config.toml
hidden_size = 512
num_attention_heads = 8
hidden_act = "swiglu"
rope_fraction = 1.0
qk_norm = false
tie_word_embeddings = false
init = "uniform"
learning_rate = 0.00128
warmup_steps = 200
max_steps = 14032
Each number is 128 + 24 x the weight over its row's rms, rounded and kept within 0 to 255. Layers, rows and columns count from 0. Numbers have three digits each. The size before them is the row's rms in percent of the matrix's.

# layer 2 attention output (transposed), 512x512, rms 0.0518, rows 298-319, columns 128-255
093:126135129132155136128118188138132091097135118113141101130151149155168115125135115076100182119171134140145106145106083160162102124116138127152109191133137154160118148181138138139157129133143097103119078152125158110173131126134135077162135107120154122072111112128142117151149135135124132176116098138156129150112158175174118131127146130128073111172122101104097126093104142103140202122148
086:120151092141113117109114137157111136156118155102091108159144153110130149125132156119116124080139107101120134103092133161107160146093130102101163107126128138138140092141123121106120159137135144140160135113114116125130164153136138091103117118113185108117154129112115157157131137131142129117118117137084090093111122157118160126157104115087099142111132131125116159137097153113142126125146
096:167112078122146087142133171162133106090106159121123139122111121129138116141138204107116162159118145150123115076123138152125112132116091129125107165145112154119165125130112142159091090123137114136131117133122166114106094126096144122122110153078138180137137121143168104083098129120155110136148159142108108136145140151106123094143143141134125154133084133119134126154180189171093161160092
089:134143111134143169093136157119147121172153129118110105120129131121118137178117099150102160101103137139115171115127118115140139123142154133115137163119135157156135102096174153156120142111116151134148154118106099142147119097108157080135124104111151081108135115122109131119134146146160089156137069108160117143141117146119146166107124095162143170128154150180085116154146116179159119156116
093:089168141097149130122158164097128118135175159137166138097167162147155140139130086150145127113131131129104154145093123103139157131116134167125094086127135144144098083138133140080156065121176086095125146105122139107147147133120149140106084129169130101159090112118113096131109124144120148131146173135148094105130168130147101145117121078117113122135144153089136116107156141127108118097185
093:130093134133112152138128119144088180131122112182140107152169133199132123111131116146116129141082150139154110162142123170111134113150122124138118121146158163133119122120114124128145130183142127102144106082129130121175151121147148135093121131120150131124148155126112116120156154136135138133149144093121103149108160096111101114122111161097147104154154124144092099158109124129146165149128
091:139115152095138168145153105090120144134159127173124059119148126101146172111170117117123123117137154102121136129110121124098120095115135140107115139159104128110128172121119123113132110124123149133115116119112098130140136101149130125104148140158088146122095124139119116157140086146166130130135150116122121179126167134150104120101092130172133137086110134138160094168133125157139092151128
094:138115116092111086150156068102124136144143131142086136135126141143172111118096181171164131133117123141122093125149136140109114111175149153102148140119120112118138143104128132134110161105158083145125149143113136134143071140173062140120151089131071153103149125100176100124123141129141134124133113130149156149136104145090128134148093164146114117116152124099126113143144077122157096092123
095:177159129092132118163130126105105073125125137141125144120135089138141151135181123113120176088118134133133109139090138092131127134148091086072137129150130115105165147145119119123093152110130145165168152124098110103135160159132110146162094113138103108094151152144105163166117172116154144085119128092116149131103154156128115163119118119135111115135163075151116116130133114154115156077119
093:144104118113114110161136156150130127063141144118146143111159118139109152141120151135130111139180105080088137104111152131136123121136107155115086129147113105103158135119129115111094134093119136165125170120163100163185132106076097153126081144124131143155147134134166116113131155102137090173150103135108106109066131082098118145140155106110126097138171113109162143100136163114156087127132
091:116119141116118133124090122129106136106115179075162147110111094152161157119090093091123117155156118138093109177152123131104143142120152135138131123193155132106072125121118105125145069143094097105112140134109168107118125113098129132151160113131155119138103163152118179185134169176076101127112146169092109131153104181112165149111132110132111111131092111165123142129138088148128122108152
090:135136135123116109129127094168099175111087105128158148153081146131141137109105105143103115153101108103142119104111154116129130138111133134120112158163167128160106080113121118089124133161113122111142132150136159135091128157125117110103102142153139134161150157130128121111101148116097122110138118094135113097128149122151122139155109090123176113133110118153139140156146147149122121118121
093:131166124107121098086123123137107116170185078123163122155140145116137130148130102143095072123099091138120102153125143123159100145110155146094099121181060138158116116109119144121145166152140154128153108142123110149142137125200128151136106127139124156086099091140133144075102148162113109140152141142106115126134107143138165145148104117100135131122141173181141128110125109143137032146116
095:154117185128123158156141114149146118136153139120158143153100130112177117142121159133164149131119091119141118117070104113116136126085114147126129119113125088117127129104146090118114134114144115135113108132128090185140114156153152162085125131123068108105132159083101116123116110125123110127116127084145130091132149066128111110104180094173110104181120147167109134148129075141094105095111
089:143149136115145136141133145117156107100144138102169171143143142120120120124118181143135126099160156100144130096105130114112139147107145107124106152086123147108080115117103118091150106147140151107116106135103114109138093121110133133161120098124121122128134100139170124128163104116163092138090146159100112171161119144115123116072118120076117162096144105134150104148115066179116112116161
090:143112091150180117109155131127112121114105151166112145157118129117099142119086105127110144106167142134130130135124181119142143133166140128096124114147122181106106145114107104131084100119113130110104159099080128113164124131145151112162151130127136122128126101126149132124127137130140115140118161153177146147132121120116145156150143160047168103127130125134160038177110121166136116082149
091:127105128142154146151121167113142102162170119135159146173180120144132092104105118141179113071153160146129151170149125118156145087146137211136099129170120145079141136113132141118141130102160190154093126162161122129137129178129079116161083081159149134117113123139162170156153170106112105108114110151157152109116097123147136127121080111126126119117121111111122088113137176112156149147151
089:128149118114155138170115166102171136147128116140102107113157139105130125108107133115139163100123088106138090158163106145095112148170165142121169126135149141153142136143108095151111147108166085122127139096163130108179127133144111147114138162088136126133155140156158140109142132136094138100144077164184099139156091120124134137158170168170138175133079118097100113147117141121172184108092
086:149110170128128133135126115114124094171144115144111174146114135128114175161101133115162096131127109135153144156132158124122128131139148149144101118115159106148117160135124112123134083149136090103147120109123144103163124129121119134111154089097130102131132151160171145129138111118152145157109142101114101140133146118157105118112120124079160121100145116111088115111131195145145087114089
098:149160148086094108132113127125149159155147115138071140143181077116100128120139145153098127104150130140132098143103109136142106144108176154156133061143123141097117069127127113114161171136133134166148131191147145085144090129136148148099120134096143135108115118163130138154111140127082166136109089151113130093146112150152071120133123149120115134139130144104136135154136142135124156107137
089:141110140114114102152132119124122168136148112142152110157171101113132139151090137128163131111117108073145132108129124152129138119143185092143132078130142119096076126129135099110135105151105146106111108099145108115123135152168108130131127094121111141149088151136184086123143152113135096137141122102137129121174107112112062125110119141094102141188104128115187138105125106117153093136134
091:105103127135150131121173130055149170129121121094101096126093110129148121136130122158186119141168092109130167127127106113140132134134103108079128118098163168127140102141131155138120117104117177157124122149170108105103159115155111143155134123114130133136121156152126146097086137116102138089116138088134143155135123110127119110112146088133131127148159131157089171108114134130112170159117
# layer 2 attention value, 512x512, rms 0.0546, rows 299-319, columns 128-255
090:142134109108121143127148092144168088112082120110120159173107147124122105123124171148136111134142124103134157142091115121115186153181107148141110141117100111117149156119113133127122136083098098136132139137132140103127137126108102133117145087142099123125156082149140144126130108106136144125104133097145140152135141119106167133132147108168152142133125186145146139124130151148122132126113
095:159146155129148156142145098116139167135170115132148132130150133087110090125113116121128134130104159121130130120152148128118120047143111145139124089141156177080141141117141131137136112151143179093118132118115144118120103182166120156106136128158146089136120099114127140091140158112102123145160157110127123134164109109139124161079111088092143113114136124145134140069135104102171098174102
092:136163128077139117088136097159117134092169103153170147096152104134114103114131150094080124155108146166118145134149123135172180129138136153093123132161114127102112142145161116098128103121134119122117120064163145136143130135135151086122140149089137149158113159078135150140148150158097129144096092129083098111139149141127145068084124073122121132143154108147121156108126126107128132096098
089:137110105149147124140124115149149102094128102134141124149152080099160108126127165123143113149165134142151108119156154131116153148109125110094146136169142128120104142116086149101130119129146136125145138159127130091162097102166145137110100125187126150147112124146099130113125126148118132151147159161106129149081141099149089111134138138159150134128075099123146131146113154159150125126122
091:111158090118127135110182116102094114137080152077169126075121130090098121134093160142117106133204113134136084136125142118152115143133174144142159117123097095128098140094083119136129082068117099175173140130134138121160110132122102073117135110129132151103133111113168093128125089106148146163115121102127145086105148145147145118161106195115103128092100118153143127107137147109139105101134
093:109100175127197124127109105081087132145126152117167152093144156137135099146122095136159121159129119123167114171152077138141139142126135163088126111135118125123085113111125144089143151154091159137172167170118137168120123125144115124154149082126124162141145157129094146160175174122094124104158124117120136092149109093096159176147126115161171158113147127116153104137107161145118159091089
094:112154156086200102188117138114101082131152128130138172132169135116176133147129150138131113146134125120140132130144129110110123168147147084155163106130150072128112138191106151136140108127106188082122142121128126115093152080113161142113084131131130118139129149136121170141100104145129121089137148138121134137128148154123119129126152139081106128076142149124162133142112141128127166140129
095:118127080125142104136103146123102161124117146113167096132116084131154126143165172125139129107132131148095153094114090153128141124128139086136103127103117106144113096177158138094148145160099099144130097100158139159140187153108122172112107112134136052129118100158142120140116139110156112170091073142144103117135118120071135125131146145114159142077157168137150143137092099144168105155120
090:130130104110116114113106107115132131132151100128130194119151141139120137090154115119115170145097125123141084154138126077112062104146133119139075118143143082149136138152131146088142154106134115099090124095113140118143140153101126179095117125135138144138133063132129103142107149131132155115106146139158185099091146156166132071075125113091115130100168142107141129094109131111109147149118
092:099154117140110138099141103123108145127096125110127077138082102099125074126171122137162117113091138129131160098099123158134122123118154124143093196149140101110114119124110135103137074141145113192153162149162130131127111085122122133155121123124129128109180090119138117131106134166122075122119086137118140137142145148153116119123119127133117105186134129114154148144116137142150111160148
092:137080139125104099144140118136116116155086122126078126162132141124086134127111094178138090141121162147170116110122151150122117141172116146124086112079148087162112156082148128114140124133124096153057143136120149111125122134126133111152133139142122074064119102153155107137126138117138115128109086156105131134148145160134146121144123168146105129176157152157138124112138134093130120142120
091:172115114092099143158062136124123134140121111119142138163113136168109145125104150129130089116177116097120117144171118156099149113118120135075146116127119171185127126129122122131110144161138142107153112157129168105139126133098118131095085106151153135153141131105083106162117109153101128090132140109107101135128126161164142152129135124157140099153155140141094119091124134123134113108108
096:113093163138111103107169130134122167126139191145135128088113146096131145145159132120110141146124137129169146139134142136116072153125158159151102120099159107106085113108106088102144089159085166088122169158136131098127146143144094148143161155151158117182098159140137146156085123176134113098129156178116108165125136156087137157116100126146126156146166079135127108114158127123107104144102
086:136110120130123142135148096119130113130141077146146103159155173113110149136142126125149114135137115112137150115113111125147148164163107141131118178127155150172139163116184139146150125085112114127165147141108153103117117105178138107072139135079170075115149113124118173160144140146134140183104099131103112133105100139119109156136105122136073125131155139097142121110152148112140113119130
091:146155112146115139154114147127104136091104141159093113130112129128112138114121115121135127151076152139085107104132112157122127188097102086120156119131136116130094148145104155126115157125130126156116150091135147128113094102126169101097087118153142112121152140151144122133125156122129154109176139134173110152131068171098126113115126083114139121116100109124147168096131139064178124158131
091:106114113153143107149137115143166142125101125109107144077119114121134131142171148153172113175138098080132121103174117107127129119131094084139145134116088105118153139143132140126099141154084114115171096116104175136139139109165162155082107107131118134138150072139124155139160139136115126149106131106107112147096117118162159105098122131113126075097152139117126145157110109139121135154121
096:128160150135200126176163107148123117137173118128147115119167120130082129140114092143138140143097113137122099132134143143148162128114132126093108120144133156089072156162152151130092129114112144137140082133143101122146084129139169159149122154155139127135143133090119133089102123184081141106142144141146124103067123112095074143097109080071113082104113120105114111123109129151102138140156
088:121158170090091130133087122128134121072129154131097142118120087130158127147137181113123111088122087121129126131115075147141143119137103125132148106112110109118181074136099124157124146113109125146122136160177131119106115128100112108199121172156107108110127113133129174125110102124140124117151106157125142149151138121134093162139148120142138046140119146105111126088152150194137128089125
095:079166142098162109127128139140133128138124114109161152178124140124099107127159141127127102147124145133090131104091126117106150136141090127116129063091139125101162148156150113143109114082119111133093112113124095160150158089129160123136099142112146163115122174139120103164111130155108159147101123156130159151112120117162107112127127115126108106113115155162142086120108137111104134130163
088:102162134174138147139171121113091146164140136128168147147123137117118124138116132108090107130141138125134143114151097107138169148141118164113085149135165063089113126137167114127124123145100082157145132160107095117133145076120158156100120134116166097127127133066107127129097122100097141098114157161080118115119146157135105125117144145100115113109145140155122156113151133097121103128117
094:094073106101121069070103108123142129102151165139169076113110102101117160146138100102113124135081141127137120162190127139137083139093087168155082203143168160120128132101120159138160122151127130091123156124115104168130157137099122115135114150138073125110131126113147103101116136122142088147084150125124091119084150179122169163134161120144084159136145118090161093173114125129160133118098
# layer 2 attention query, 512x512, rms 0.0598, rows 320-352, columns 128-255
064:108091146114093152145130118141125120135130145124133163087139116132151120151144121125078125107102138106128136155106086120112155176135161147115138169172115132146131124148135152147057083116123135142149120139163122106104078073103142176123134171055160136110144140135158120095143075113127151112123168149156131102174148111150118152111101149154151146117135116106127127065101170126135147127095
069:078129192130133100129129150125084148157135171109128109126145119097129123135117135173142138130100110103138131159122182126114112108117128145124131070116130149177129128122106107146133125114148115133122148138090142108084148158126143124101112151122084155098131111152130126101138123128102109134178182107126135149149160125117110179145121164101123157143143141146116061146149109085110107109122
075:123103133075136153148138130116107138131054097179123122149136151145105161120122110120128123070121095132158131092142105145138133135123100133147139096126104121154119141162150123106130148102121111093084130121125122117106138123099112095078156131179167126171125078115102148146158114117143159174098131142099103134178091133177107125105097129136132149182137119106126100147112099152150103135169
079:083128150135141137140170156129106132161107130116135206143124125129137140111153149182123089092120119131096147138109148158163158120113124136121097114139133146119145135109121109179117164138151125097080078149066179131115161146081110130091133103184177180137162102117116154152099108131088131140126133110161131146129103126124125179128084098148151114097169117148117116089086093129143127128126
078:101121154118151124153147119099140142136116146126113121146157139143108145151106109124131123096140123139101146128093122119128158129138139111083120092193103164164112163125150108153132117119129113090097070120092132095106115093127124113117117147067170158087105150136141134121158146120129131151109148082133097141111156125111103092135106119143127137144137133091116105129113131124104207121160
079:137121118109129160155124162151136178164107131116150127141136156144096102141129128145161147127146119132156128102094055152097122106159118116110094087149145130117166183139131103136146119121112170108092111106178124133153142105089154128134116154121134126124131120120083074112125124143061151120110119089120140040139146119107127098087148151119117148152125132108133156132146134072114128114040
073:109136131148077156107143159141141187148156141121176171118136116098147145112130105165117150118104115159157126140125143138117127123150126162132098143136125091126127126153124100136131139129164082123079114164115116082152135105057154135114114094155165123136103142162164080106137099133115155109157141126120118120153117134128136147112118104097179144125108118101087087107156084130119122109122
082:123072172099148115117155158158112126146162116120113142153154098077163145197105135126115134108140171152130179130140143113144137126130140116143094117119126109125129096105104105118109156158130153111100162154112068126120144134149113115098155139128150162117124121100096113152110104109074061118098141126161106113113111112107122121133124149144088110083130137115126142142126172124122177148128
077:108068174086142136129121130121132099115144133131124142134139115155158097123142132161124131107129150123132125121101122140097113144139135134145129134132098084102131132139121197159202114090150170132150108111066148141109140109147146103099132111146131131133127157120097155131117103134149116132141132147132169134131130119164110150133120092066095145093110129142128116162101076136127144125116
082:148106118070143112111163151140137135107136118091112095140155110116110132135122121127128148133140089156167139096150146148144117114138085128131126117090130111121130160128121151150142178146135158134162129128132134119116099067103128094135102166140149068124147119146130132126132120136125158060125157110134111115162136138104106174189088109125164136108119123173109130130163139150159144118123
082:157129172081143141098148159099159123104144105120129129145157067114109134157150103155111137110115086154154084135132104104135111071159131132136170112094135140090118147149121136135145132160164152128144118133139153127108120103096131112126113109183120163148105144103089131124161138128138153123158154122153068141134153157091175111162138133161165117140130150141141105155123107160130107153159
080:137126139133126166108149139126075158128112144132104122133105116107150112145142071118172131132159116165177089146142107141116104130155148132117098105107095115158150066147117130158171121115105122120148152145165116119155096076151155143130129096145080104134132124088102117105090105142100157123173101129099113096130131156144156101130148090079138110127143137179140128099122160116121122125123
083:134155141151120133129143134106105163122148133177094121135146125116109111135121130114114101113117142140168170097123080127127144148139112120134152155145181158127099202143142140136108111128139142068120133129126212107154138121122102118124138149070108124159082136112119126113175136099134155101146163101140145149148138113144138089159132119141141145109099117140133139126068142085144108160110
081:150135138098164130111132083117141111148091151143134162157154104157124164106120134110102119139098129146180123134138102074165170130097112119117104133183127120139122123146154117107129173137120112161113095113100179128136123140099134163166106147121169131114134119068149132156122139104145123118147125134118120159107118127097123095152107141117144122143081173128120157142108124119089132104110
089:137122104150112173090156154155151122126159097104129130139143130083132179094179133081149099140106149121167152154103172107137112102130127162126114108149137139125137082122120141139139096142153141108116139105075113130113105161130121131095134095100156149161131109166150123165124107150116147191098103080128119137111137100145155106162119142163128162116117120134128145104110148148116107110101
083:144165154168150153169140111128117162086125125122139158139117124118097153082105125123087142170144106183127139108134118128144131139096112122121131113152095120102143134116130166122109116095132111137126108145094104086153111076104161125122145158125082119156197073117114139139122163097101111107128080141157103128137087162115142125145138131125139125116148150161122118138102139130136143133185
086:103112171165102101104096136140083113116112135134140128161098137108151182168119187117140151139120124112128142123102219116124181114135108118100176133102140134147114106121147120101131123123114133142098103117158123123149123135110094113214142117141159117091119095119115122152134111147107131121115121120146155127089145093124105146145174129105097110166151153089129143152107102124127111161143
083:154122163177134136135124129121119144126131135131132101155135148149117144158081151138131132100099105116102149146136142114101108080125157097160123110160099177169089137099170113147150147139150141097130148131182140140140115100122102137125153116153166119146118104121142090125112144103147107136156156143154159152122123149107088135091098148117110136150089147159127097122119134071118099116142
086:101125108149124132147118183115114172128127121109113130115127139116170133120132128094094155116093127106128129150102125065090121143136139161095121081136156160107114153121146118141136149144113121106097130131131117118130115152111182103105110075135113162124115110125143115117155171134134143117109166088129164139139191126125148110091135143149121104145131122125158161105132093087107154106121
086:164143149147145146155165128103128119153178115154112130137164109089116127093153151096137114145122094124139140145117090160102144107131058161111150194167121117116102156126142162138095121157120114114138115095112140155164180119141144132074137122121144129125129113144081141101123137143151130149116074088157133160120124146139150126149144088122108135178131116124122130134088060115122152114119
081:104149089142133144134126125135101156084151140104154132144114143109146139130154111144173132118155141127134132116159130138101113166161143144142101140130127129161086138100112089105132133100108103153075137099113112146089105109106117129129175108094176075123145120109102160132130121120085156196135103119092123099113078107102100157107115147138128132121114093133108169115150148101126147165124
080:143123078169145121081196113138134164093114109101146164092094120132127107184143141135126107151127148135183102138083117174147084122149071106056115187119135103187116128135134117154115150111087105119096128095155166102145137170130145147107095118113139145149126099129082111135118114157139130143153117144146123119121098101127117117141149102157128100127139093154105127154189148113176062149112
086:115128117126118119136134135111133114135099113104101170146105135123127127107121109119098099141155093118171100138120117149153129135098102136126075118139182184104156099133135138125105122152110128141139139147089125134107129134127127121090144121123118117152163160163107148109117092148145134157094115109140099139155138159108117121115080112100080118122120150113116107132164129145169125135127
079:134060110119095151081134151122108126149144096132147127123153121154121126117071132126140107104108090160101129131175101121161111135121073122114093129132151132172091097100137142078128162085132132143114171099159128089090106116140153157131146142146143114188145118104160118142107111116156103149112089126148120120144051141134132146135098141119132132127135123120151120127100130150125145089120
089:094140136140089096098093139114160095130108142163143168187157132110160156171136117147091141119135079144134116134126104147124105134124136112098120124148135096187112158110128152096113121076130100126152094090115141145141151090115130130138122124100095104159065111080133100091132111100136090138174114124110090118127126104126122111097147136122104152134157116154083119158122168164138132124125
082:094084126107135114147129114147094128123114156142135095136090054088116128134141107126094135145146163165105159108116198128142128114111115096135123091148109151107133122062121150158145120125117182118137148146187173104171142141151116115105140127153139182143126123096147127141100104088122145187163127151115161128096100163113108134104151131178069111136137127125128113111121117101131162160064
087:140132135145131148126111139138153165115156116095092097136115178107124133154129116136127158127165102135167157162137163155159162132167098132113143086104144095126121130155082110114164106193123133108130129130117172138123120085119146103137142131114082160120107131137129174069121137142090148078104159097125109136148086105153125161102143145113115137129164090100106131143118175137109154103097
084:143145143135151152143128138130128142110121134147174079148113140120140129147102087108092160147144116120086165153129131108113154155129187122151134087110171146147111179138100120110152146177072155084100109147099128097143153139124144107110096090115118150108084127092150130107132108108149153143160151133141091150166155126168129111118127146121148091132118122138097096112154143148089161136109
083:154162160180129089163121184148136122154088122157126101104180138095068131122143117111139098145161111107087137127144140099154134130116173140083087159112160135117115121134105114130125135091144080129146137149127113120097167128128116092130094122130130136142123114129124114132119073134092143126142113096165143102135140197115141094131114135174119115142105157143086151122172103147124092136134
080:131185117070144097130124126113139097169103102115138108150130134133177138132141117106098122114132133127123159166132133131130099167100154154084143140155119167154096152093113148119140149095149112150127102162156125127156121139110147134095171172127120122118139088119132136133100122147170120156171135201152129121114095146136120142142110148111161095151064099108102130180159142128169131125139
082:106149112155126110090134095114105132095135132163100154154157143105146142119121142123073121133111118125143165177156092091162091105163152089146161118099134132153173141120112141106116103147149124096155121165140178091133181115077113124115124174116146153129137103135092136134138115154141092054135135079104108117120126127148138139079154131131145140096121104170160142150133135153090120099088
085:115132159121130156122095144114164127139099121112162161115107153116079115135094093162143110118080154154137138140112104150129177092117094111080157108122107138109114143124091160152158086129122127111151128080172117115144111098126164165074117097139137097108121133144112104135140136113126111108137127146126132091111151154132090131118138143123134155119164103087112123157165142100116121124108
087:136134127156120152120122141119184147162112136117068141108185121111143150105116126175116133149128107116124124119080152167104134152119136130130122139135145133118142116115142096135096142168114182157140139146135128097152190143151182110150129123168111123063105132119128099081094122141124105134109166101117120118083151116092118136117143124121133138117168144097121119131124177133116104083077
# layer 2 attention key, 512x512, rms 0.0614, rows 320-352, columns 128-255
066:114149166133107095124080159118107099093212128180153144138135147178146111127136148096155123126120129099123161114164109141142117143140109121101151126154131141059136123116101152129103162120103149129105127084099135146121115121119107100127099158139141125127107146121131090153166090111149152141160142137091187123120102147149140151137151125103146132114141147140115124137168095123189105167119
068:094136131127110151070089125131132152082152104159160141096132119171147113143121091132133126170145136108138112144095075196096145160101137096146144133117136111116089145117150140141114129149112122108148071166115175124167113115135104136094127141119131161122163171136166106146124135145149167170136114134104111132144108137109169147143121131149177147140142135093076181146142102124142077168126
073:168142104149109137145088096130165101115121135143127121151094124126147161157095108117093131117154140144118154096118119087094127098099131157119154129135152120148123092090140122098131120102121111115149095161154119130158094129129108135125132147156115144135112154103139124118128156134129165115134126121166118125100115107119135142146129168105128113130128085115156140126121203108071120132100
076:082133120120127133135112100078102128107101140145109128134134124103133135144076128144118086137103104122129138139144081162098182145123130131113098147162129133142104120155124160119144114108126137082139121122120155103146090126161144133122148132127091140136111133135131093140145119100133152160128162124165098118164102178146173143132091127121101126118146171109112130084148109177117058131142
082:135132134114138133106152113144122139119133107130152134148114106073125127137101107121127112126134145124108138138127106160138085186122103141151108124140164125138129155143098208126094102197115143120147184167135125110182138110133119126088132135140120125121145117138181139114129093108129133108149075120103077183093119152139149148056097099149117140117144131085125123136144127128158159133119
078:146134113136118137114164099117119139090128118146136148118109084086162135112123143118080142132098122105079143152155121090164128137128134095081135170090126101094103099110162155095151142122123159121152157134084125135196105109164094129191140118159122134182132110159174137181158104147166100133122131139132112161128129140136138150152130126137120133111139156123126101152150099150171142149127
075:117092140158107129146120095088123143108078114146129132134106099135143065146124140124141139124097128113110104096182128148142139134130089127138156114136123120146106123060100148157136107135115183115122124134108106102104110143124117114156156149136102163128101096108124116107132115094173138106083144093157142117098101117125116112101150147147097128150141140168137101146134106129097108098125
079:123153121105114139141130119129157145086095149105163134083112137171144116160139148122141092125113122136113117132134116111136126127157139158148115109143099131141112078161144154115128112111132135172151126098079128100132158131129153137109143135162104108123139122178139129123154139140161156120091095178131169136141157170131158123110097119114114157171153137160119116105122111147105159100129
083:121134123071133130117146104104085168169138111138118121144124135132106100084161113118115134125153121137130066164150115177162121161129117122133108091104109153121178088116122126148097119132096133166140110128155122174090127108134133119112110131158097115090123121193179121117153107146139123122115130128133070132154101155144108105106104142125120114103141129181123141100154125132111161098170
082:153139165121085147160134121118172137137114119152126146131143081168129127105116106159130153121124133107116144102149113154123114153153100123072136125117098132177112132202123152102126132087186087146133116135150113146136103160106150123139105145124131136114113095137157103121123127127119140148132138149130101153130116127147178108121120190130126116167111113105143126119109130136141134125124
081:156095133144159113141088165153108125170136124126075148136072130138138135115117176135145126130087188141148132111128125130132178130135098128091115111114126078161154148155160151118127133093137122139125139121161108163140132141121097161092140145169139134180123140124140130107109120144147124141154160167123139125098133139110133117156126099110118150163148128114119161106124132118138141147110
080:117135120126105149100119137154117089133135136144087095105179177129113134100104105143132119152093113128170114097156119121099150099114131132161159110123181159117105127121123099144130142111114130127112110129147174140125153155125159106079115132116156147151133128195147126120105136108135132071148137136133101124090168073131122122080124129103131165159127087117105147155122090118118129144096
077:135148100114138121142170132100156108136143134135153157149066128132106145120123129161177133128141134134137102120135085127106125097146166102126091106144082133153142104153109121125121169141146142128110128096156097146164130076140129169075123131147146125104083139126149120160110140120140073118129082144137166104161122129138126115119134148108157084115102144147115117139137157099138121077137
086:160121106173114131122158164081104115137094146139080106092112141140118121132153115100137108140153134141102111138113100160180130098132072104138142110110160158122136158135135093170132126104169131147092160127129127145128098095126116161171112128105137095175170078137087119127130149105133138121143093143132128112094112132153133098119149111145109151177155113175123145122166179088153148129113
083:122141130104085124127176116150117095140132112129173130135143095148101088143159142124124106144127094103108100110161106148185172102093107126133159135082158150135145155117153083110102144187149109182148125149119128125119132097076132124134108137152143083140144119086096126133098159116140109128170158144139116096126090155113150128123117143112095121159119152118143112214179160136114140141096
093:135106129099095096137105086138123128119122164126133124090126137114146141128144122174142100111137130111139120151134118162104147153125146142133131154123126131158134117123125140151143093154098142136159122135093125130136155134141125109144142108114120127099148104156130128153130085164089130139082115127120096133116121117132184141120105109128138150071122139097080119150132126142113092105194
085:114165147120158182127118142142137132155146081081130118107157149172150127101110082128116116161119147116116134141138099159125103144095135102143095095123134128114166080116107129187095154180106112109179162129089174128124143135098125139174083111117111153137121114144135134083165116141147077135135154131117136119103166179125154150125117113120087136126123099115105102146164139153126157118122
080:133130126129114131104132155124108140123159068134136164104122139097128101120100075144089132126155136129120129095162115132159138144131145120086139130152149116107122135148124119132122102114113110147115111122116093124153130162137138100099149103168129142092112163144160138101159094118099157112166123142141086116085110143169098133122137135180190122092141087130130163090140095098104120137097
082:130180137134152101132094103096132147102178150124164154091117131136110143164152123122113147151174101121120155107074135096133150137153079149121120140098121132101161123091117158132109128144137148140163119114103083116154120110163141123156133149079136135145105129133058070127143118110116169119166090177118102144119113126143122109094120111110111120135164169133126135084141119155108102132118
084:147132130138143105085123145130145136128099107122112096091133097131114129167136092127126143141181162076167123099153127117157128109111141127114097101146130155098155118127115112095135137104139125146126145116114113153099088120094135173190141096155142114108126146107123104128125131103131115111145169123094105117153150137150140113105120158147116148120128102148144139152155127107158136139112
075:196121136099127155108156109107106115151132126123108162103123138100121147145103155066054153109126139160091163144124119092151124071126123089142126134151130140120143150125147167185157099115130133143134126138132112129105134131121150117148141125146139115114134120138154113145128132120129132082155145129097111120163083116112113144116122122131121120115138142103105134102141134126162146120138
074:145132097132103138144120147149114076116096118174120087092166148172161137149104127145095128111118120146102144159165142139107134164125118141175121135158155121133195089153122139126128113099115115105142165126127116106154148111116060114113145116086103118141109157125141090115166123106133119100101133106116110135118134144162147152114092124123119128114134094093151121119086121144170082101145
084:116105119127119087111153122140121102093143164103179125142163108105114157129132136110122099101111161157096158146147120154115086147103161178129128160122129097162134094103143153151138119077152155122127074128127136130139153082144139135145169081069129112123111123097153080106134107098129148152141118138161112171107115116152145130106143151162190124140126162180144132181106063136134168141132
078:135119113127120108130152139122156122139130107150115130090172115123098112177130108135136134107117159139130079136091125108144094169153126167155152147132148087138161054127124126184163082153122101124132136128079126107141087133150115100091123125139062121099136112154109109156149150115127164099140100128145171153084132090135124102130150139103135124120091113126133141173136117143123122146163
083:144078136101125146118118103167144119094127130111127113136103101115165129155111109090164147140109114129127128118130121131107117099134113098107164153115167136106099131137052111133102138162117154141106181115144122104136131130096112178130140139138164105128140139133129138135120139141118127118112101138149129165138139148107128131112101119106124112162131112123128118121101119149115121128136
084:155126130111122112127109145104140127183126108138127121122119138167133121118135175167150161063139132119096105126131130151145135102123133168077110172127156145116133166165146138109100169127145124088181131159043118142111141151120149162166133111122137107166143116144130130087142115155136146099160107130125100105144151115116104123122144091111119161147142115145145128148111136141096140141158
081:106124146093135149123123127124154128110152158117160118150111088095154089155109154137106131155134106097112122148143092135131119149132124113110130137093128183150128117130159140129153137080122117150109125111157177168122104149154142135101089146125125118138127115144143113151127097166135137038170126123111112112174121118120160110166111146171144191146092106090145114096164122122179132141138
079:138133133143130140123123133165138124081104100154127119121150146144136097092188158108135160122117083167101098101110101100113154130123091103131092142133099118070097140138131156143144134123161135116156115148117148144124144143084119124140135142102120087114157125186137110142152112091102097099103129124060142126140182127173164119142085108109092136123164111126157173107125104128141135144100
079:091141087088169101090142094146134144136147146125164106117156113136131127111103130141113109117101157153119126094128077100109144131108116137117166153131119125082061106173151086125117121139126100107103155082117158106124124090097138124127163131111148116104136150131135102174156135123099156139103172168145143150132170082101101163124107111125102137107149138128147132113103125131171140111115
077:110071137139123135114159136114088119128133156133086105120105150113103091119126112123161134152124124111122130098164177146123146133101087124145129137093144101127101159137139098168128156147102143128176117142118105158104118124114099153114120100118136127154128099133146144084107108125111115105150110103138141108114143094149098089098127145129120144119160159111139121145098140151119139103143
082:098124118124110129150079140162110099139121137124123132123118119118129088167117153159171118119126119130124115123142110116164151116125137130120110102108134114104086125195154104157129119135157130090129129127169153149097092114132138156152150156168088108135154153123109130132150165130151198113136108149122143124137112132117098138135151141075131145110108094118069151139089123147088135112146
079:169141152132119149172168109109138107118152128106094070140112115157124084152125116133147147166112083127145146137134071117140115137149112117150125142194152120149138117128135076119124186105145131123130109121151139163144128133151095129140130145104130164155092146142151116110113133158103134171153155133122105166107128102120127150140146105115129153141081143087135154103086152158085114140154
080:061121123090162078126112170114111091088149118160148179073100111118148107147112162119128130138178114123144134135093136177131115123094136124160108103137124113131119173155078187152156123145119126111091135129140110115119113116147107130111136170102152130127144099097120102139161111131140130126121109125109149109167099136113144138143117114174086152128141143137066134111121117141109138162111